From a checkpoint of a small transformer trained on Wikipedia.
Size: 9 layers, 2 heads of 32, MLP 384 tanh GELU, vocabulary 1173.
Architecture: rotary positions, no biases in attention or MLP.
Training: a variant of SOAP for these matrices, 5031 steps.
Each number is 500 + 40 x the weight over its row's rms, rounded and kept within 0 to 999. Layers, rows and columns count from 0. Numbers have three digits each. The size before them is the row's rms in percent of the matrix's.

# layer 3 attention query, 64x96, rms 0.097, rows 0-33, columns 48-95
109:430534476489459484508458557494411532536566523520477443556456530434527499431484465498547428479519446518438493484489511517583484474426581514551474
110:507463512538538500546581516497548552503474457532475446522519510556506493478535457539436510528453435528581526510535521506468514452508539517505452
073:512499478381505502463515459471527497483537466457473474566572495540565586514466427510449518552509533539520494501541573551472470446506529423505461
104:409543513485483477487462487475474473513505570528554535503511547469471468536486506461522497484550491437451566460502504476560542526415548520519488
113:468489471489477494501432505447494494486544572511513539521491588456502505545411504448560471490599495438498536440528496545504542480434572512533494
084:518493484535496427521464590516461476440518482448478470556501461462453538440502480472509480511473472545469520538489530498410569459514535460503543
094:538443496489433413510425542549453492529513496541523482590433520463521533443480526524478444549539522480530458482521536516423531528527517453531477
118:477501521518500496459437505473463462519562550480494572494580593444506529544428542439556458468610502482475559454510532507534477443456461526533511
094:499458493506504538513456490492549501501518493445558429482387572514483498519510471477565483563430469473518459560440500505544508467447522469571418
114:599480532540461460527524494537505465480467446521499482476409496503544511418519455552442537529454525576524469494454521458489499532565442502515483
103:408538472460529553469519461422476492499517510468514537498544509464497509595426547463544514517566461459492583478510491469484511474449522504465525
117:590512482545505419541549519593481498522485450545451442517478417546541460451568431553443464464415490520519500495514476441488476518526494491482503
105:451490424492459590533478495485438528486496467498469560524452489439484496483466545504487505528515604530453507532486487542487451496544521556486459
121:567489460568534542509530483504490531495445541513486533527482422541528502516538448512537490406453545517493473529475468469490524545566434504500499
109:485547496521452467497515557458413579541470545515540480521486514435519500473497468473498454449504510519496503517461557469479441475462535479553461
094:553502525526466568479493552520542446508499463485517507513511552522531420516590511480537488527474516528475464492503467505437501430537566471484490
108:524458514543530550467523510534505536465496424483440492436506481515481505581493475528513505480436526550523464529440528460452479515563480465454486
099:480445553471480515548503520486514485548479487545511531492488517473533493540535499476521565531465506529531504533491418491357459519467433469480505
110:427489523490502550467522472476439560477500472524478469513526459473538544495472522496466517547403528559532477479479532559529497515436493441501510
107:474483433456509526435448579491531485425526526485498459467508517548574542445561540497540408505541458460538462534534531466460555464439492514553492
108:503524462538551500583473469497501511541548458548527510501530587517459435529485500469476433506514494508537465493469506476537523489559458510531464
097:528504469513456469511532519518523539464465549545467486540498481496467435483434479523523528579511526513495510522475525489596493571554475571494425
102:524471432529486503438545601476528481495543467468504505532461416465477530492556499506482519463499539513536445557496495563477560474515512505473498
098:435505455511494464501521435467460515514493565475520453543552550464568542443490489514497570504590543452516455479535608521460554496499443457523524
097:528536421512504400464437463473487478457458505507498491425482481522445525449506546526526507471507547533474484462608435493500441481551536496452513
109:505507536596537466480495489522474509399511530535510498509516444487483567476529495531475526522491416558488431527423508493559482411533504592492431
101:422534587441496484542499482483397499491521452555485523484502511492475508499506543482491487457489444481527468552441583555379537521528572567517465
098:510510525507512479450458496557546477447512497502544546482589543496575592490492486416476501490405459484496475408502477496524475502504478583486494
107:529507497517521537513548433500537482520455524472431547480509488502534412540532473521491505492393464530455388489482479450563491501525528535535509
095:490463442465475483457545460460495497516515578417544509468509476517425457556500477533512453537450477492416527424535487506501558540440485510495501
099:535499550498501490469501483514506574503431547480529493517444460485567460423491524509535450511536442536506518459469499518439563513500448580496463
100:487510479497498504505484446503514548483523500508538522558518493472520506502496490491539461507476529497535589522540477484482529456517567413533469
098:517506539571436538547456545515450424505476488518520497482504504472401492496472519449446536502493558436478498509518484458458522548481544518521505
101:456469472481533518449556462522541524519487430523492494472498468499544507522534526526549501433491513572534485487425481524476437483499434437494492
# layer 3 attention key, 64x96, rms 0.111, rows 0-33, columns 48-95
095:460523422467505512451459435489547487440527545486531526464553518523430421612495518457504526535479483447483528489481512558539536470425489496516529
096:469473407407514539506463525488474432490569504507492480546495574493499463467455446477499486482533480488448509506524447556532440555412507547528516
069:487480522515459516522539539469440508512442480531464510496507485529451534481483528454426562522526550523503576586509558516493501442469562454507503
102:499463536499472535580457526414514525497474517525534505410557518532504483482538533459476517549495498420454530555467589507518522455538494521450532
094:444488539495475498522519512402551539440476584474488486489547527461487520495522519448464536513495574492472571585500545552558519473452504480477510
101:497484514500510398431551482558494474484525518464467530575475528574521541515470429505544534474544516522497502465557457538424472479529550459477533
112:511518486594530466484545522423567492443437507472485537530530539549484477538491586460440545546459447492429574515474554551537545452490461465525452
093:521542461486477584544472529391471593456473494532535478520451497471525485490504519464496490536403521472491540515454560523531495469496471494449524
118:511480499486512469537503501571473482438521468525533449499469510505500480509515430582556548455526535551554415515494437479498460514499498477493570
094:539516512496508546519547408580467543468550542589464483517516466490505445526536422561558508466477488512556497567524452496477466454520517490438546
144:528507529527539482538522498602485480491515470543477479526462483538539484453537424598558447446493463540547444475520486470476475517539510503475501
177:564441494505528479525482501605504451455545477500516468518453484528499512471511378603555460428490488513540428524495453484493447541503523499506525
120:523464508506508436477482511569515486501533478480442496516503454523457498528549441559530497427495477545587496506539401484435506550543482496504492
094:461477543522511591479472487486505565467521468442482493528472488424489467489491580513509499543515535468571484458483565482464581481489476534526511
092:531486483523539562413503450527504432536543558455479524526488494571476509550460439538504483544520464486514496500505487505467505491519536476571515
089:487519480503485504527515443500472521533462417509612486514475416466431538549516479536499511512500469507529433550562495524482541494496456510448404
095:426501475489497496526515536395497458526485576525568497475498547492518422525515514496523479566529439493515539468523495536594521468428501507448538
085:436521520469522444565456505471521529456393527537436486476451528500516451473458511472542525576534515568445553528501594455465457483491503508427527
099:593446438536485556505553484513469468495461525460470511485557507540556367518542393521516461458517478518502507526495463459469497470469504514539501
087:497481462476410500469481425439566479525495461452514435500528531502478539498422482458458460531475544492460504522482501535505515497572542497496561
092:498506493490435548486469484524508460462549500516470461459458424570572525459491518466527534466576419499490508427466502501527481466488459522466547
084:459492441531493413495436533470537504515465525531521538441539517474481534499553477511573467558513554469544527483537516518502498490502464520505483
095:491547380449446488494425515489524509482482513511429571602510552465490486505509569500482527563484525425436512477549503584493505468534456502507479
092:479494502518522462527551456543538488516545496446500525561500483444569396496468397525573445453542512535526463489493464462520479493517509475495502
089:475480520476505514463533584476516473595513493534517510547601491511575525530427513450471501563481471477510557483554531529491503497509522459514422
096:503545475461447546510520506465490554586528482493524477492487545547510458530484532436522526491514579423478526466512503513504499516517479467559501
094:500416544494517484505496517554456423483533463564470495580481511506493480510484515496547500476508443499523518529511456506465512525552507519461531
091:579525470492588521539531491513474451538480542446495513563469461478490483522442584562459511474531495488532424491480518510498529504497461415499469
095:427556419513519525555498516448506527533498494459434464459540495469480535466499550421533497555529512475516491545535579514470552494427521483597483
090:549547427486469495553481555508503515499483460468518543510444435499525493475486500552525516496533516543565478527456423433506527486536476494505508
087:451438552438524535541473436491512514512473436502476461511518499546529486512478547516555488500478525536503466507511476529561525476526385511488550
088:533471503540530500455518485500428497572465481521434445521435440471466517437476547545509528503585523556502495498603498504509498474485528529557540
081:500567529458442440499519518450489538502495566522486470541514507463474533514482575522400542506495491499441530464564558530469537424480543496514480
073:543503449481445530517419593532474480451588493461454500478424560528450470462464481498512602528470557493472460506572454468561506523506519488548499
# layer 3 attention value, 64x96, rms 0.135, rows 0-31, columns 48-95
076:489518531632484470490478441513479516490461533512540518521542431538490499477467505477458551500585518507520456550496447471461565478555457510540568
076:510510426441536553505423483542497458460556504498518560505477466464520541490513524481545569413510597517408502542490440470442464522486567541488484
080:443482534419502444542433501484496475466500537486516504427514514488537489537525478498545488509555578556539472460480578555511482502502557378521510
084:480532551468508529476418476480526445439499460527486585495573435554484544490504523534495471539437542459537490497512464487542555500453461468470484
086:448496479466455592531485506524494527420517448514426492516488468471538489403494531463495563472500523536491450582488490486474479529492414368540468
086:557513517559520486476492373496587559510495469491496427481465418459457519511543479459467540493463557492511529567453483572498500475557456497489517
074:547453443612478463510521504489538438533505488511481502521482515524423469544509461493453561510454447498423498466461471467608577569553473448496463
076:516535527463520538483453435498475471475529498536591506486460546491381544481573484473445515533468552486462472562487482488473504495507520521492472
084:538544482591509497524513520481469467503555445432509435471504529481544526477537472531542462462481433525590522566526508466429491492476524517563574
106:455557482433480482486468555473421430468445569513485476546468507506555504497504473505530424513493521511482471518467508443509490494485500532565498
079:531541495569466505539466489477502492466529391549504504524517500552442429574455550463515416479445546488558516464558454524523507457576473484529586
085:454513554496569542601477541497440515470549503454529490484460595535515571481460449512462498458612436467528486518500502465470470502387529494520462
085:450500454494543480549535478483532461486529480448506469505553471607509527452460471517554412524517501486495474454481543472527501476537497520554549
078:550501555562486522501527503469495436548461538471532418484500497487442519539492503471520489447454459588526521430495527490401548496527430544493484
083:404478467535544505480592464479486463432497473534526384511456501470621473477495506530544530473479565438448536510475494539503479510482452516546505
081:465556404507535522499417492531487489499550518484492482555526487503577475424527503534482463533545492459434477424565515487556504526467448540534522
088:506499567506523524498529535493443453606485439508555534487404495468484464496467492482462406460560495490501497503513588432500531494481602546513425
079:519490492592455485408524455505548486494530550537507476501522530524519459563459555484495514508546454476524499432517500517498532509548453509557537
091:543496386499520438518530558486450493536565525476630511475511513466489568501459514503475492504478520547494447476525498508429485517467498529509546
083:405504554562552482485479479526523585538559563459511557591482430523481543446482524493517540477514479520469508468516478504517542517455527483437519
089:516468533442528545477508501512492440492556537508477535490473502424476536517432485457512439478594462414505476428508535442452459523547503514515550
087:454492498429508493518454497466473467471493479532611553470475581466535415520479553491512525491425491467511482518454532457397494491497619516472504
082:540498425494436460548555568536490488482476472556487561502509505539519577447497488468487396483449439503554480570461488506484533464488475463523541
080:508485494456562577487510467514496559423558515499479477445486496537534512500531487534512531512453456523464490542422545488445455491501570485563537
082:454480503602436445594527443502498463516645483452467558529483554500512420542534482519482441577473511480534484504527502475503449498547481535442575
083:509536542489493512550505480465487498498516528468469472498491457542590494471560499514507449513541484511551520535481437526450508487583463496456475
091:531500608511564448529586390498532493516466489498555453485593535456487544572435512483502485525498523505521484475491509512502461488544566536456481
084:464495519483524554487459512507489435474515488509402409459465550545500456521539487477492466512545469470536490536558458515518434514570493577538437
091:553522529516525461502433515500550513497486586500553492558528474513463529504501478488511550541508514542468435434533463528440508513585478459521472
093:454481445508546481469485536507479514532497518575392457508484587451424531397479499483506457483531512530488526511508474472542445541445562523568473
074:426537425500556467481472555523409562452544594507547541543512469516475515458473492516491513531461457515496481441513508477500572562467481493521431
091:518516518405537519536511448471549480532433428496546466585435487513467488521538518493560575533483464487512431551508492483506533524438481466497440
# layer 3 attention output (transposed), 64x96, rms 0.137, rows 0-31, columns 48-95
079:520507436530548528462576559491522499442516556481452555524584468499477511443520469467466485550467549587526550484467425530455497505457557513543506
087:499480501407537523487468520510552475428512483585448542543477482518500561456486564499470501522475554474428464522433585527494506570464505511514452
083:563466549560505474467407507472491452451550535546572461446454499459486494454521529532501499502469545528533528509563474504528490480463531462493474
093:502497522559550488460552512425519551479518488491540448513509451494510553458549504509473543496499457482416474494548428483460561496431484493466565
093:357517437416490571498489539485523485468497430516557484442489543558477463514466540533505483488483549534463594522461418417508498504456503567503488
089:506540545453530547493493466495532444500448497430512564531471428468463530507486448492517504548456497478505542563512512454436526493504548453487514
075:462485512448416534534579474534502576506482529471465505500473456511485487440537525508485533486572544534493538427488540598498546509462498538445431
078:505545501545491525511507472517495504504508461494473511569460510422487557477495502526477618516455541523436557523482472490430523557480443530538525
088:514502531518508485521451472541542510460488520520509500502546564470451458512462529510501499409551481444550462462534557557564514486480507599538535
105:490580524498487546507457557550483545517544528527565482606446539505572444485523595542475483446535496481507554463515485472528545471504453488521428
085:495550519473467534504592479530484481503507454492487498499513517546444506539489531477467518429485440504492551496614434546460505494421541510513515
084:467498558514506519445431601505486456482479537554467458463476549542516526471520509521581467436506510474543497487552505554439527387452501489574510
099:511445553494617479472442494575466477523487549484487517452494505527503483450484480494566526468572482431535491494575492509495469447497452505547494
084:503482502520448482558468542490417516530490543467567448529453481435373465591492470442479480496489527509534544512476523590458444539448534521488479
082:490564500536439495574513590551538420509409495469509550443498447585505518503507489499484522435522465459514496498533495477530429443538499531468443
087:468517487437601499496472510530525513567556494455424500498445472484511449532450536565458534538465432496591432545541497492476446431501420523507505
091:532522528590489479479495532466488538540502510556442567586469578445538488487477546521462504492601516511414449475518499501439481531492454549526547
081:477465515475466496487523477528543513535517522522487441463539531464483487612474483452535554605378502495506521489542486553501419534540540484477420
088:482516519486449500528459412506476503528548503468498523523473518478566449513465500620522504507573468473443514532476555539518489511529495423573479
092:459435479486487554487455502450521375483554478521479529476560478492523536510563455485487499528444481587569516502435522528428491530579481485500545
089:497512550427540514486511470570524550510489445541545537508489476563513506532429542488520483433551549554470477552541514542405492481533460595501529
092:554536522587509490527515585500500550457475468597492506471513552488472626478438508558464471464462500470457417550536535482519483586465481491528456
091:506469581493499503491525499486506481531476537504477512492508516472493462500489557465566487474483502472511582578459489465484590520514599519532487
080:522543511518576515481494429489520538530417502505531491434501443510519508448526463498497442525518524509522502501403512476505551474456479470527562
082:508458571433566476491501475557470503500498523534514558520579536527469477565467507448479548409540477487517520501492512534539442498507492462584450
093:538528530519488539555427499481531448470503496545522520507515431520469474464468463470616507485504480434469539485465432490555509418482466463551436
099:594509531464489459466573522472485477481477560499503510481555474424534567476474589473420540538473537464534505567518479583472511496486463493455499
088:481551546503463518506505498522509587450463476502478505445499496566486523494428483462462549481502474452491511512495532500545512420522490567469466
094:468509441426515458417438519542518533498498498479505438539456514439485498514467520506455532534462523469535583477459502489508584499476531498485442
094:551462552486460538498553472494437520510591496513530543504493532583513506454437452474481478535523520489467475442448508432447539496563450605529469
082:508544423516576522522508543458533493527520405488476479520570556452512418438492496564513514492498438533487545460469487517477522527513435523511489
092:437499414479438511513529496446544517445529482533514493494447477415501529539403445525507488510576578498507527545546487461428563466452445439420501